Part of a small language model's weights.
Training: a variant of Muon for these matrices, 148M tokens.
Each number is 128 + 24 x the weight over its row's rms, rounded and kept within 0 to 255. Layers, rows and columns count from 0. Numbers have three digits each. The size before them is the row's rms in percent of the matrix's.

# layer 7 MLP up, 768x192, rms 0.232, rows 286-322, columns 0-191
092:095109134099117097132111154152122108138134141113113102082105146112154111130113153120126088147119108132119113144154137158163189085144126138050135109093124120094159125138135189091143112112100149147132120121112105138103123128178134141153104158141102136179104180100190111126168113123146085125169111145127114133153095101159158147162155161119125131144139130126162112136115133138106140135156094142079116154096134096124133102128130127153113136131134145130108079113159122113137171129159121156131134142149133100098140125056152121130138145098169141094131129100130128139127160109133100102
095:159138130142098137148102133129123121131117122078102127094117113106166178077126150123117134154157145145186107138108172119140116141077057122145119092123125136116133147145115088170129105150126133167147083158092107119162112136206096111174128134142138113146133140101130140106141099134094146139148120182130113102093164136123095110119113120127091173133100127126146112105111115165128193103160118146149124131163153157142108124166129122157094107135134113113166114119151160102120121141115115126124159128078130096122145091135159136130109153141104110118151113141120105144127164123149107118
092:130128110111133109148137112175134147103091094122188151145120152141108109125116101138139118146143164118078080142106154116157116167162124149091103173112135138121092162158102154132127107139150131172137169152090074141158093140166130115120132141104135131137137123151115128114195118143120133153098097125088102122116089114152136121126123130129137160131133123158099134078114143085118126111114135133174109118155092118129154080125115170144158151113150100102130083167064104097137132128127114139144129130127141139085153105116173137100124137116141147123154134178133141117105111159151166130
102:103130120180164154173144163092145131109138159102128130085150134095150137144139097157117146166160134149102102158124155098109112153122129142114105103143117167174143120114102102155108148117110153171128123177181107128135155131096124126127145112106115176124113124131152120153101143109158144123160178083107138131086119129148119113158185122148100104140135119092106086087130108186123114109154126109135113132112082120109119094129124097108115141098129150124122127141141103174155100112105125138093094123142175137103081098110121101135123126121164106097148125155139163108111115148103112156
106:097160099140123120167127114147082167150097078133139145160128113128122126096135115132098152127102122143181075092121140132152114142146140147119153122133116098124110132182136123143154112118144158168140116111135144125105108097126165094107102114143088100078133131129117111157129148142112094184134137119136144118094073091124178110153151159132158101181130131123086096096118123157113165128134153137105141157111113137085139144136159165099102146127130136122184134133106125118134101120055115135114106110129165137098120086127132145145144148156134112113152104141157116116096145173147156115
092:115157130172136117149171168146101129096142143117084131134098124121119098103131100100125180111097098132135129125168118132117102111135113122122107084111144090099116139130126112117124104131169137114152111079164107118117096175071136167124121123132131138131152125136115172131138114147179117132118144073140148123158174109145124134133120108172096117138085148139102099150090079132174114150129096116111163145137134088146142127117134080101166154150131132150114178129169158134132106100100165166127138142103180146130126156150126120117131162102149150167163140145136100115144155106132115105
103:135139108172135139136113117133128104096082077137126113114175133196167130104159118116110104123084145164151118137112163083134144106109134122125135087133167174110134150128149123114097114141173155144089098123166159172128145125125176111104126132137130081138124141106129113128121100115129132138107124157110121138145130117120128136100169135117145127125085103105121141128141105103137165122087135117111132085129153093117089111147100143128148123158167130114132140153163120125129143157137146163120121095085164158108117118121100140097144169113069117179146102145123117163133090132144157200
096:124100085143144149161192140121121122162165161116150159099124132154138184112093128098111136105120154160166123087138163152125143104144155147097140116124107135097135109081110082150131106139180125114127138103119126110133166117109154118136109138095111147112130127086141104106135133088074113134113096132097113132157147171126117115141166134129103130140164131173138141078150095144162157095128153160123124144145135088095114116108129097128155109111132117161107165156170112124133128107128182153106138130094101112086138131124118129094112131143143140088151134172138108095126102092119131088
101:175122117094151131101140118078122137137114157138111126101157131094137117118107109170124144123128125129119125109150162112136094132087119120098109141098090159071123136154170128129138125121131122129145126144127102113105098126128137119113170102151090166116101128113203104140165125121138128163145151131155132107099132120156157076104132103152172068135142141114138119167110088097143146158129160077145146100105121104124138133162091160174092135131109094125156121094162198147143101150108117122164143134152155176125140115144147125097109107157151113140134155097084120108136127127122123126
107:136112096055110116123161156148139148065089088159181119146159135167182095153135085143148129112114138119116125109131113116121095115097179109149104134099147112172131087129103113104161099162107106130090130165120114132074120189143131139131152110129069139162157136139159134112128131093133081132140125134102129156094088151140164122118107092134154140121165117144113137102096133112108126137105147128089150158118176134137115153125158142125132095121120148119105114141131100130124136130127121127128114086119135134150126124123143136116143098151115150154133171134156125092174131109145152160
105:147149150137123107124125125176105178167147131132167093113143127155152090138119146085152119101119142121124119165137126085108137144143136082125110126118107134117121160179091105142158118121122121145165116150128149103180131162113070103111102113116138135128100152101123149159139143134109104126144118131155122135078133113162173135124125164132069115139122161152142164119075156120117156129155121090067151139097105148106138078173165149109117118170133099127113164142136091157092119092137143103144115094095142091141113154130120103124124151123142166082120136128098134114137131145125136162
089:089089113099186116144159112132128127113117148125121116138109163130142121147119148101087173139133099161103142148137137147108148115150113185153115167123117145116156127107169116136108119114131167115106103097096101131142135154126089117096146125104113120160106148166159124116150132133119130114166073126147141151161112164147137152078080152175147135103146099109078121130144076201128101121147095101158130086155109144164124124100131145100132099106163144161088112128127113114133149165116108122130120112124112113100138142115110111185124096158103095113162123128142133097147118136108139132
093:156154103127137131173102160132109150116113156091119141122111136118128133152126128108139139139134121106100104133158153137158131116098150121102114110067103121194140139165137164126123147129114106137084117100153131123139168146141102114168092132096137086191113119136118115126096139150127152143112148097145125115124146120151147121111159110124121134098141099108132178142119103135159132151125052132125146129151158082136131113115156092141137139093142129161169099084164127116175157154146132125110087148092201076115163161144136136128116141134130125106132141100115120080108116128130114077
104:110110082114086143088138083134163129132080136143138135148111120098100084192139138129138138167141124127164141120150103125166104088134071128128119094135115104111129115099108098105151144146128127144110088106081142109069101107143136121151117128104173158109144150150145097158112136104123143149104135091131132123223108135122100136131134158142146136138181141157081110130130154097136142124118129117138140139097125088125141151134155140163143149091123127107126096137105084099121143163127167155130137132124154168155115133156156138137116123144132115136094137156108137095170125150159140146
093:110118157122133151137150194165116149156071121075096113128126131157151146135140107108099136114165121136119180110142171132169144127122115133096108128125101080185145138136082109110087134164134144146126113130120166176117126144106140135124120129142152113112145099129068106105133135140152136144129148112086131142154094139178128159155128109098174120136153090092115122106075132137095146117179151109126118120127092126118130093170138148076135131129121125109126159161153123108142136125160099151093152114098141126092148114140122129139086135152149123117107127103133145127100085126120152174
099:159154157119157091121176104079151131108123162167130073117095142148118131112107171095141146108148116148073116116142131144095118077126107104092101166099110078116141148112165113109117110147106108125175133101122098126120137156153122136130139146120123113145081133125120121126109192134128124140161135128094135156155125139135121140111107133103118139117159122099112121125112176110137102124127144140151106186092111122113135126129190123129158159154107128158108104129098169141118080113190142116131118202131082139135156138143123163158125134131133130120164147114116108120129129105118120166
112:116113161100156091167159156096084139123105112139169096103156147143121065141138098160137075157153144121117157132124154110115102136141114136123089093124072135149131137133100139120089106104157127139110116133120148126151110102094138106113106110090132099128132108113156167157111134132149133118164183121148117137096091135124182099133142124124121113152163107135109130128122139084189149115107153088125118121107131167123137122125147136198134142119115128118137142150162180142122127146118147091143142156147106151172140120149153098139106137122135125126136148141131095090117086148150067163
101:091142160133153157130141128129111138165162128135117146129178088148109141088139139096124140094085101135113143117080130157125126123116119130157180135106120109142100115147162107094105103131122065134150133156101142096152175140113111090118124109099137117084094112133158113124137130128170166148136132100114097154144181090120118130121136152107130168150110099140066146132105148139122101093135133125165120109097100122174141091124111098120157150166131107154143125156174175140151133145122083139113153119109174105144144129156142143092135179120136131134142093128094157114109142139125099121
101:119131130111125119130127070109134148104147131125169158131089094104159196145101122125117124120074118130085121133108131173092157153125155126142127161168169157170098117125137125137093139124127140140136101129101167124170142127109130102114106105165159131142087105102081131084159126085130128157098125177179149157147111122134105152105093073145107121070146143118162150104167139147092116123098139124114094102088115111123121141148124179139148147114151137144155083131104103124171090146132137138133130142119101133123140118116151138142137144128140130114169101119127133137169106138140125141
102:108153143151113103167113146129138186117138136084134139075097159130139137153118109113123128118109138170140151094108131158149129149161145140132165148120124100147139153135116151139113104083112109127099107132090170113143128152137110126123152146089112176134125174145100159125104150150112121119129114066094139096140084158125201071109141182161105095139121144134118129136137143111104152129142096114120168069116144123079130132113134104113145121126148118075055154124116137114134103140129156135140119119131133144140108109151119144117121120130128142153132150123082144118105131078085157143
094:121112104119087145108084092146086152128122127126160112172136134143157123136167123144096110133142129104107130159153170096142167135130148110104132127155053169128155124123135115145147116141117065118113149150155112162154143132159162131123133161156097135143080129124143128118126165111105127134196108137123129120129149099137150083132118126145134152123142107122143156080130115102145116106127124159113141128096104129115136136188140198142160069151124135128151111082149112146134096124158123092154111119104107128124134134117133094130143106158084137095120120125176094138089081121114119119
101:169090132108171181130159176103073091125154102075160094105126116083141116104142127157123102102122143128095115140123130136151151156089164129144129116132107139141152129174086121135095145117124129134112107143118129125128119132169150123141174154105132154156090115139152133065113103135139140142144133066168117128148133098113128122158110105140140143134130148147120135132112101153137104109142127160134143124133145133141148114129187105111126098120176139159136115105134098104134129153181116145151126130124154132090110186146164102125134123088157099139138139059143110134112107084111105114
093:108198093137133111126132127133143140134150118155102122108126186116160125167140107118127079115130119158139151129057085141137164146101137127142105126174136141143112113109127119135176148126147148164090147102125147150106093133147151119118123151151108127138146167113122129122129060140125111118120137147136147133162100176174155151129070135105136127153133131123102086116103143098126127144123116137114126115100073102117092083115119108157128129146121162090162145124111122143101113116155128122136147075102141091093112163090123165110139152115127124144126124085115153162178130123126171153
102:121098082138105173107079116135130085124164128143141120142111139105121135125110162114104156126147102130119155119170124139121149093136147169160113168080085132135108137155135183160091121144117127116116078153155141137141131129124124109098140121067141166119125142131145153127128135142135143149101147119106119096077132138122121086137134132128120083112134149145115172116165143106124179124116133125121154116119127111137140137088091102120115137109121135112130125105118157126082154191206119130176162148129135150131138076116152141099087145076103140104161129135142138136143153114139167095
093:149112097120091123117135129118131152157100145115149190093133164140129102110092164174127139157150144155151123133162140092171127153154118105106116145126102162153122155177145103150113138131155116107121144109109124154114151149147087136115177142108138095116110091164147139128090147134140104102167114154101143138123124124134132118078165101118104129079167165083115103144138174113155151088108127089149165099099122065102122122116140121129173180132140087096124120154156148128149147114113136140161151132114135126134114133123120096157151101113133096108172095126146133108121095112118141120
100:118111125108092168111172131145137127097120136094125144111074125146125100118117134119159119103109121134138106183122164126145159130114105177127136166109149107097151114097123151128127160139086074100169130091123171128153144148090142126106126135111125130107146130164176104121123119092151133115166139155123102119098123112120108188093177148135129161094134143153101210135158124132106126145145154135150111136124131119112096120122149083131140125101103123094128118130127121064157134101162131124182123154148144151150118124112163091097119137123108129123165137130085159153114140130088134146
088:136129122114130130109148152139160158126181128116141107140096164122139110126185139129106101165117137141137134130158144136106113150142056127098117129157108124111118124120160110104137106085156144144126120136115132103139178111162117115118106136171084154091162135122158138105124113131147118089116121098110103089142138100126103056088176121159127156133121119075113099101123140163169181140110128115173131132117131128110137088144129132108112132117172053130134097124188146112114147109134159101154108115098143130139109121116098132134121134150149140108153124115135135158164132094153126179
092:147126136147153130150151168125124191129097137116121157125133173140114088195137147096158126093127152132133163119064084120104106155169116133167173177119080107167102135176118105138094126151129103114112082153150147127177072106114137148138128146095144149122128122134129168122135130126128130107108121118087188124112126138098143131092140117086121120134132064132082131123126128133121159146120127150127116114162127124138130149167140128128093137079128097110098114161150119140151135126105121177146140125099123105120106082126101157107132111104132142135123098121139127100127136106150134150
098:153137141136117181134124117094128122117128103131065157093155111137080130100170097140086085131173099108131111109137132138138147138160114139102102160161114131140118121146158114119107132122124138128090154113141127104156094135116139111142129127098152172092120108143154101111123129120135142154123140144114120110139146114159093096079141145155113118145168174097075104122092152176138097081112101107067118150105105172153154174152130132108155112134121097102125136099144138137105112133138157169155097176162150150143132140097182112114142131159153127139111107134130164111163128124138136145
098:110133120135151168127127152142153136123136156110123131134132113107131147151128108149148104082148112144162120173086100105147133123123114121115142102118159141151068136121149116134142113160120122132149125134101160072150088132166113121165076123096092084169159076130124120165141118159142140116130164156114119112142121128170096131123160109097118130145112130150089114111102109165151125107150158094170143116125111159135140135134146116147131105073152105124069117114129099136101182151164152114175114138127111144115122088130181128140125187103115140068111139145108116116162118147097117113
096:159176090125126146118135091101119142114104165069159177127163149150086126130096159139114153117146116122122130147129132131128074120148104118137132116162132138136080158166125141113164139150138117155089125091101162081162111145128156140144151119119150129081121076111112149113119129122135083154124135100125150131085129172096162117085125104134120120093151152122096100106142102148110156180117103186146140100149135104160109148137161144160080160139145122136148127134122118154098141090086154098149136136110112149100111129121090140116146137118134149112098114176155118122116122157128122111
104:139127096132119153145125170143113137152155126127115110148136113161132125122167118127109140146149136152138120136116144139101135131101163122158084114112156079109128126106142143163064128121111114125154085155114163152132139134097146134132156157066109152146179123179147129120078116114093133111109093164165113146101143129116086150113090142112172139141143125144120159105111158113155173124088123149100147122146082123097136132127154102139108141164119092101123168125129122140090118110130118135102099156143108110161132172066149100119161096103170106134132091156133141094146099134086119147
096:169164134123098165103095102135130115126118138053155150124151119156126083130155147145133125153125091118129100160084105122139131169112129155121126179101122119078103164169076130170110099109088137158167117170120141134105105145153103159136129122142121124149134079155092130145141158092093143119134127123124111101124142101158125136114113121137132151130097117118137114116183151151125136168100156113134124111100146144118153126147180134105119108093115145133154167139103117122086118099060133139089136124150137137124100141106110163133101129135141108178109095127118140091166146125104142139
093:127112086169145148120125126111127157087053137136155171125150085101132151142153078105117103152127129110114128132114109090168151143134159170075124148110108122115137111095135134144144130164141124091111123155183106152118154128136171164106180141142100100144092114117148114156128119155115138108096152099165171119136130160116145121132126132118125106070107148114100114127141142130110121171118126134127088111139119133156161170152155145134175132115109155138081143144120147168159148119142112155142117146107152130094093138101165089148152135115120188109109119117108150115126090136110128126
094:084062152124156140155110104116153147100160091114112121133156174123150146133134134129134133129117099099112182147153131137116161131100139135128088085125116090107179142105117149125098144089176095091125088114122113128174169149083124163119147127115198139117113153099137128156121151144141136123128139181134138111137132094137129127086125145101134144111134155162136127112128132137119135144143114129151161112102099130175094135082133148132117101099132157103127169126105172122108100127096142098123141110119139125077146147126127186152099139101124084111155101127138120135122163104123170124
100:130162140143108175105126099094127182109127118117101125127144129122106081145143126123116134079185157134144121156099145117112127116149082129136154165183091133097115143145108138137103073139077116114123094137160119132162090102169117140085134114151103142126118087174156117128123109172128135131141135089153141148087123101129105158105142114119091088127118120097157150106153110143110131122153077158112145127131145117126144158138131148127163114138181121103130119127163070156131112141101152162144146164174116110133112070106150108131118130118145114158128124160104151108140102134135120118
100:158123139099140095150165148142106078141076164107114085087064124143151170101165096128119146141126132103176101113114185112098106124147142196121149091154116111101145137119138136131132134133123110107142125102074133155114158137163121114122119142132129116123128090151148134117110119163122144148144125119134157123118115088097135184127116143121144129120143159149116120129120113126144120122089151147136146079132129109144122162143186064128151156124147099165151111142150138094130116129109108167115140185139157109116132174133112093146125110118138093134174143134110114097136128132125094094
# layer 7 MLP down (transposed), 768x192, rms 0.115, rows 286-321, columns 0-191
101:149160139149158135138141085107145123114096086131126171116161157120141118131153130138143154119136137104094138132099094120107123130118106115185090121157157112131127142113146054133090136163152110126113121106133138116089092148135104154069140117126123171110117034141102139174110145123116172157130135117128123145108130131114128102121148104141130138115130077146118118148107108157132109103121117129187131120152131134097155182150135073144104134135121138098134164145133147148150095123110130124124114124195129137136126129121127159120155117167105106164120127140094147099085103164162126145
098:088100157155121151083112094116158097085143174115172112145112122126107178115174169135086103169110108119089089155143111121120124145121127118174080088125136150150089097149124124133155130086171128107118135126111135150144109095119159141104120138121119141113157149154162107137110173152141145149115123153102137136118139115105133125091171110133119133127159130099132174132102104118173155079126127087111139133149121146118113112096141116107127140137096163144146086105136095139171135139113121091111098154111147134122181108110129131119134113182156142136118096101151140104172153122126157146
097:113124134132119128117137119160130116142152128121182149137174095135149116095092115143100109161127126162137104131119097149141171117151144143125090131146113133110139123116154154079149137089094135155094159110118126132132141146084131121126086124093102121145169168149140141179100150122123087046148103139173079132124128147145087144125133163146083130100190143159121107139129140072110124150147142095112092127137077178135109134119113127137087141148117102097132096121075169164151109104130114128117184150153130142107129151136127136140149116128130133124143132123154109143134142122136103105
100:093131126151136113180125169111138106131104079147142100125135145136120112133133141150147179138101073113145143161116153137097170182114113134117112123130168139057135158127085112109144091139120114103134126130109154141171135120117155174124150060140143092118175101175140145105138131149126138126110118123122066115119119134144131127152143120102117151138128136136097129140138157104145121102152139141124125152128129140122145141134112139077136111118105120080118101168158143131086145113145085158132192115141106115133140110100161121102099151140098150132141120075112086132087143140173113137
108:161161130112120100147128116160125148135088118163117105131117128146140167130097105135091070135171110063138159144156121090099101176146142128073144140129112110122127143124147161148110113088108135118144107120112170163125159139165174091097121101145104124132101124115126128124120114144136167104112141160151126148139185126157112087114158116148118173135119106110130127134137122122122141163150129151068131123145112091137147165113135158125120118124114119163135152109145140075147107138127135115113084161097127168114085117159121135096117137099147186081164154153124117119117097108127092116
099:142141080100128129105134128151137128101174139140147123127132135121158098134112132116121118163139132161116131115133133138134112168061074147160159145115103158149142150109179171128104163115113127164182098145111107175134115094122072123127088147093129155126116154134165114121141124124119143139124096142085141096118075138131138122104119123094156088140137124142116133082130124099096168180129158108112096095111136100153139140109104147126120095111101107121168165158154066125090155104133105118136148124124101104141147126114155153157157125127137117161087138122159125135143123184131139120
110:148145152098119155123146194120098189129121140112113112108125132120157096141130128141113141092142139106179125141123133109138117133107113108161160113078123134164169115089162126136090138128095107131098165096154124188127103118111145085134111146096129156101111122089096169116154129072133154131102112106138157144092151119118141156133139138138119098087107133068175136111147110114124115132159109138161141125127097151117161106153118185092152152102091087133115125082128128156152152132130127095138138132104137151148143116136115136152128130137095126122111135146177169154111086131129098153
093:169134136137146138131110123102125145086148140132119153131131142107142184148183157106134150137106126158090121108144136125106132141163117163135118151108124139148152136106099095109177139147076109180104123132144102133116113140121135127116140150137111130146193072145104144113123132151119108162078137128155133108120132092141171085106104104136125138106095122140093112147117132129141091169127121094128119126136145113128165141130137117103126114114115146156188098145116112108092128155116069110136128146110134117137131094082165102150146157096082129141097121161175147114122068183163132105
098:128112125173110154139089103127180083127189124119134144114092183156140111155139118104124126135080131168110138156156122099088148103152109133105143151148122110149146121114130113093138101122161173163145102128156137102112132162174115126095134145077124119142137135153111168138121100129113134103131157094104093113142093120138128136090143134111157167139122153148128073140115147111120107113117153151108156178158110105174110140096175106099128138141164150122133134139112131133105161153121166091109143136107071121145099149127096145151153109136110124102128121151130091077107150103123105141
105:137120115127130105129148132093140093141101164103144160141093181106117112158148139112165151147157137148126127146095171086162157146152152134126122130155076141086135099101130094134076164100132069131150143107077161125120128116108107145131137084106122139139117122123114095140172139155131133138108109155155149094141114144154133129129127092115176162121119125127103117154151114171114128071189107131116118144125150175116122085135092129136102140137114130124127137124121138135156120091091150123114139143108197117120087105157106161175174122109110122138153097149114150120125103103114123122
109:124140150078101120137094128108135148095123066154158114130152143133123128152118132124091139152093107105096116113151139096145153136151146140107117109107112091120101129078106158134124114078111146140120067140121127148142119138162120161140157099129110100142135134162152100126118138127125126099158096126091134176153152138108142148134111173151160152118147098125101123143135121099130136155153145116154159135152136158109109142086133123136170118128061187113070113171147145108148159120138096115094116158105179158143144126097135110147143108158140167129089107141153107145115143165094097116
093:123157108148098116097152106091158136105126109099127119133132082099126164136169141143182103128135163127152132120093128097109129156133073128154134121122146156173147123120142137131109127144153148075112138110117077152134122130082118106143113159139119183151146133154125160159125120161125117167155175117169136122161139100143123082150125090065089097112089139142129091099109126100152128121148117082134134095140128108111108130126140124122122165126092126119122172114127120153086104169129138115147114107143087126128124132159162148102198109120129155112129158156125118138150127079136140134
098:126149115116148133087166099107143082115117082095151082141134134115115130103181157131122108075117107119101145123105167133126133120151121161159113128146124095098122115138110140085173149134163137146103142138098121128106068149073096135140145129111132141082127123146148115121125167176133112104105148158105084115118117129117118136129121156112134149109112145144125096149140117101144132132168193117120135097126106141144101130134099161117169136159121090069111105128114141099142122092100144132157177097172118171159127117131127137142148164132142103171126140118157117173168148133155127141
100:166124140175096096152186178118117104136112132101104134160107090063123123141150145142133116104145136115144143114146176162135122130149151140070120122155099122108130149120088113125156122116139081100110093128151170152125099108112129159129135166097180118118141125126071149093160125103137109106123089174091165122143095106116119136142093156131160161138172109105121126125123162122140127142104138121139108149114162138116156139118136174092098091163109156135170104086122139106137107113139108119173151099150122115140104155156121094142116116127143132105110124147133141101106102134132155140
095:121102142143100116095091128154100138115178127128125117110157136121129123087124143118149144105105141128156088143124119115088131171141075104147112121117146169101133102168169106147179136145154122108131120097109108150175140150130100135112130129126154103152116111067143113145102152118125143121158138185145122135131163106134106083107132138137106132118165159159113125137141095153140116136085108155150152136136102117179144108119158134091103103173147096135128146143145095143106106127135126076113113102175097071164124174126165147119107139094131136142143161120144090135156106123160095095
101:113145149147103121097157099148128125151125128137126158100141144141123148117132133135166122169163112128134110100113150135181130117130125091107078117113146113149140150106127143135165110187129158113135148097119143113091132090157139125123121123154132113226102160157119109089132138171108091132112129088087143145158175114119126091089130112130175145092152128140167151163147119130077104122137111131084103120109166113145110121129124092129077151104127151140148144142167147164148091103119129127129114117137089116094114113152141146149114071108089142108103107136123140147138116163115128114
113:142121131125112159131082104166108146131126111132125099102155109096113119126159106140105108137141122148106138168119132123125137140058128136135103139126165137134137124202105154106122157118122143146138123121159152130140132118129133134137114136097142119153126159070148136127139151087132179112149117131129112148110073111146156149128136110173108122129204128136128124113095089123116082130091103114085111133154129124113112127138121152087160130148144082109167145086178152111137106074155118131118145148111084160190097149132154122136102148137166110149113117120159091174131092114110136123
100:120090126132121119135086125119136134076101131154133162123132116123164118141112080107101143101142165124147169143139107088160102111127089148122122097109179123140118152074109178149116176117138114140151112133128134127124105097145131128145173129146110105152140158124141122109112106114109104098090145168182184144107143168149135140169148129147154146096124106134080134140152144133126143137093090138128148092125142155159150140083115101122142122127089143120145155135121143138153088133145062117136125089127143105136132106130135141110195127119095114140135134139152107113182107101073137108
107:125100092127103150131124149114134076171185106106114140122091144128138120085160126086166083122115101142112092157125087158173143117119119123115136168108121152139119117087125145130126115099143118143118139170127137187119142142093164124135172114155134122099121140087145122142123116139121086125101150133133152133153165140158138106109178109133113119142119113096124119159173081094108128117091150124110119140103106158131114164157136184150165140136119126130139118124142110127164069111144087136100116102104101133150123114105104155148176121143171142103122119106136107136158188107105144131
099:146109170119134100140168089141121137099142108127115115112087150106144073114079137105102104127103092147111141162172152116152092127075106091118125091144158131116110124157156130103120133133170151103133120160144103119112139096161132105111180101163106116148138129151173177130125114113139176119090082124101113121105177134121166139131150123118113099125167153127105121127090097137159170099120124092098156147138133108119130134162122132179123171132103154109161069129111163142127136105113119143138104144148140125094169158102147134123132145113128128158168110140149133115101113136144143150
094:145160099121140127133127191134126117093141143109137148136139103076109125153106093105148177149094111124112075114136122142126119132084142091124195132140110136141111130110122128147118137110135140154126121098108150094137111167123150097133124142127141123130130122173142135127163160136123116103098117101091150129134077119146150143125161144107118151140105166161089092129077139105116172154143138171142149100097156135154153130094126140137168135169123115111140099189106082155147115105110148118127116141192107102103131083127139143111159103105138111150096093109132160144144113129112181105
100:135109118167099104114107134120123170106123127109085160166165136142117131115111155118141147149107148110118175151112138183122096095181124141161124142155150138123120155068154152092114095100136087176099089116141136159099100135123115133098129126101118153105152114156112132116145123098090122154097125147127153113176118068134125113131146140126137152145133096114141106110157160119135162092138161101108116082142113166105139120110145194134144119128164115128100115093127146119138092096081110128117152077156094127129115124141140150156134111125112137135119124172165139120099136157164157134
099:108034146167164160137151197104125130133112152123128123184120121134130129108110134143124143111084136120124127169154109134109107121127098105121141154114119122085125109113132133109118131111158137124142136185085140095097128147096127114126097131142183144118164118118130105168139149145135109139125075118116149151149138107140131117080109143131145148115114139094122119151140123142144102124149142139140123125165102178169114136137105131131122191084134055136157108114147091161143135136100142151103095107130100157093143138119143148091117112129136096159097153125122119154099175140130137109
102:148070128139123105124144107136088119135120159084099125117195134136134152166151142153128127137089145145144120138136098144161167110155099110114145128111137112123125123135107113110119140106120128131091200086147131137118133142130152169140096117132118118167103093127139130073148092148140125141131164123102133091136107144148152132158124166126144151132093145123168111119116106142112112106115134132123115106118131185170142115137128142169175113117134165123119138142097165136103100124120110115074140075142096148115175158179115108118114147168129117141154132109077131129104099073077110126
091:136104151107117121125098165159123102090167151068134147135129121160142140118125158122101159094139137086117075122150146116128112132125135130143112102089124134097146096099123112128194139145136148138155115113175108166115118177102172080176109175119130129126147169122122109181138126141122122117125111135114157120139102171168160151155164129129152170114171098150064138144114111097133108127114128116110148115104121143111110127090154125126078135116132152127095127120123121169103164108131103087123100101152091153101109164138120138135121104115140126150124143117133105180114123110143164126
103:102112086134129151088077130135134122089113121105062152107118151142129131144137144132139120164153115128135101155138138112133137121111105121143148147149114080124146140138116142102106113125124094102183106149151123152188144132144122148126120150141183115148088106119098112144132118109140129165117118110119088100142137111086128149097121116118077118176124162137165108154144111131161105084137107120121122121160152200103119127149122155185148134122119134104126109158100193100139084144116097121143114131161136093146117139154126156177104127132140103131132122122115123126111152199145086120
096:132128113127100082086099111100126135110139154144171197128125107116127164098124133127145125104192108145115083164141081151162138122128116187103120123126128114131135074128146169132148083143084135102139158098125116111085135187148148147147098126148134133113120127155110164101159092148150149158147141079115130112139121171123164111110112100101107121125114164100119150116101141143125113152165140135124123126151144091084098142107105160082102086137136112102127109143117143135148137118169124140130152133120126099120099137108172126124123174145181141127109159100120131133101150124122150128
094:090118146097161143077137136136128136183134134099155148125148108173156145103125086120140153114127103150125140143171082130118127141107099092142154114099190123113126109086105103113093093138126129180139109097174123104156137090135157127096134132150118124164096124155089112160118116127087129150114141130121162104121145144086093126186161133154121108148144104119129191162120118138174104138092126130123138143113104132155132158139125122171118138068124081136145132126084091147140102155113101119133144124108152127145112132080146142122140136143127104159119122118117110150132117148142172153
092:141080125116137140134147155122155120157145134116119112130151092093080096148118125102123145101145127137124130163087123164129136099171172123095133088157117169099098134096124169151149103135088097146107114139154141047128111160135138150148078123131153149128138107150122115104092124098169146121081123111095132118172139113171167135124135124152110134163114154112121128117196150144146133115113103128146094173139132119124146146124114111085130125120124103123109092099095143104102147114119137108108168123176149149146177134134134141108084139143135134153156152115126111138082133177135115115
096:114117062121133137098176148140137110127144144135116133141097135149088117132133124098096141146119138159113094136131138115157107129138133098104161141152167159126107173113107104106137102133123108148128134127110089189119131080148134157124158107204117128145088143138121120144144140123164134113132140130149111100140117092080136130112174091168127129191131186130132130123125132112142140142120089118064122129099134157145071119131110106115110153147092147129114126153165126160166100127129138117127160148143130117158133122152128108135140107122134157114100088111080159138113121132071084168
093:103128099141105179110125102099133126121125127120125127186166130117065170071139161116146128125156161126115118103074085154155113112135091117173148150156154135129134151137100094123122125124106114098139132118134122102106080143162118128094156110113186157132175119140054129158135109125105149148138168108131156123089158121122107148115147117128108117116116163156130121154137172111140178132099130112148135128152086125136111132119152154126096148117106118110116180102124141113114092133129129133142093143138123136098088109145152129100152127133138123137131086176133143106167120102153125174
104:124096122113113115137151124107118125113143132083122201139100143137141105074126097116079142081110139162109172131132132161123148147142102139138134100146148128114142145126090123131117151120154149139154114118137170101066084134130068098126133128137151103121097140131153071161152147143129070133113154087150121139151114124117133114163096144140157134105099142113159121151117148140117128149119140142106125139104121109181140169158133151149155127130163133109095107098134111148125109117093143150180086131107094129139121103174125156155073122152170164110149143116091098151137128131131149125
105:156166139144161150140135127159154124099166148117177110114101100133132160121167150138160096110125119122104154088097118098135117168090121101120159124121120106138116109119139143124168137110154147133100192126135159136132113121117171124103174119172104086115131106125087089118118151102122101082096127128100099134114116143158145096110128113119127084098146161104124142142137143158112125123095115154132125156124122106135111155141158160190141121146136173131114116117117147145124085122091088103107150133145114161071130155148148151101131109100136095115134118153076150102178163119147161110
089:103162150081098091111123123097147148102101140107106124147110081135121109104152122149112104151168125121106143081132122116087156075123159135105135114148132138154115174155069115140128124134081159169097130125128121058149156177102143141119087147120120118162180134119137140119158137115117117117142125093156153124091111131175145133124117114149131161120042091086139163144111162137171141167144096144087147152123144143120141135124151119125116143084150111145156128156119145153116144152156113162103148123143160109152127157110124166116137112137130123127126105128130123132096116108138130122
096:170161118080107117149101098164166116092145169126109171087108123164119109103121168105138131130109114109123110106102166153108130111086119149145143133139146144113130101126135127127162132153147139140167161136115155142132124101137101120145101144134135142102075159101097156144088124092099132113135143129145136110099116111127125148132131116081175089135136128167144128136121102122141148122122138148114116169167152124180173121184140144108105128115128139152142082129136113106147106112120082130167102139098099145160141122127114134161174120139088151074097117079124148142179115104078134119
096:127107157149132130095153088115136122142135166102093163112148112129166133143126106113141128127142144126123132129103107147097135089137111171174107105107096139130150121084085140154135109118142130114135129103117115149105134142112093110105128137116116130108125132155151137121099113133116144127161158079055137134128158077145110093100134141143142143139159091096169192154152115107129139146145148088099131162149093144062115134085102135127141107147143126187134123112118125148095130104133131142096145120179124161156121130130150118145128166159087129129116109149143141141152099216114145144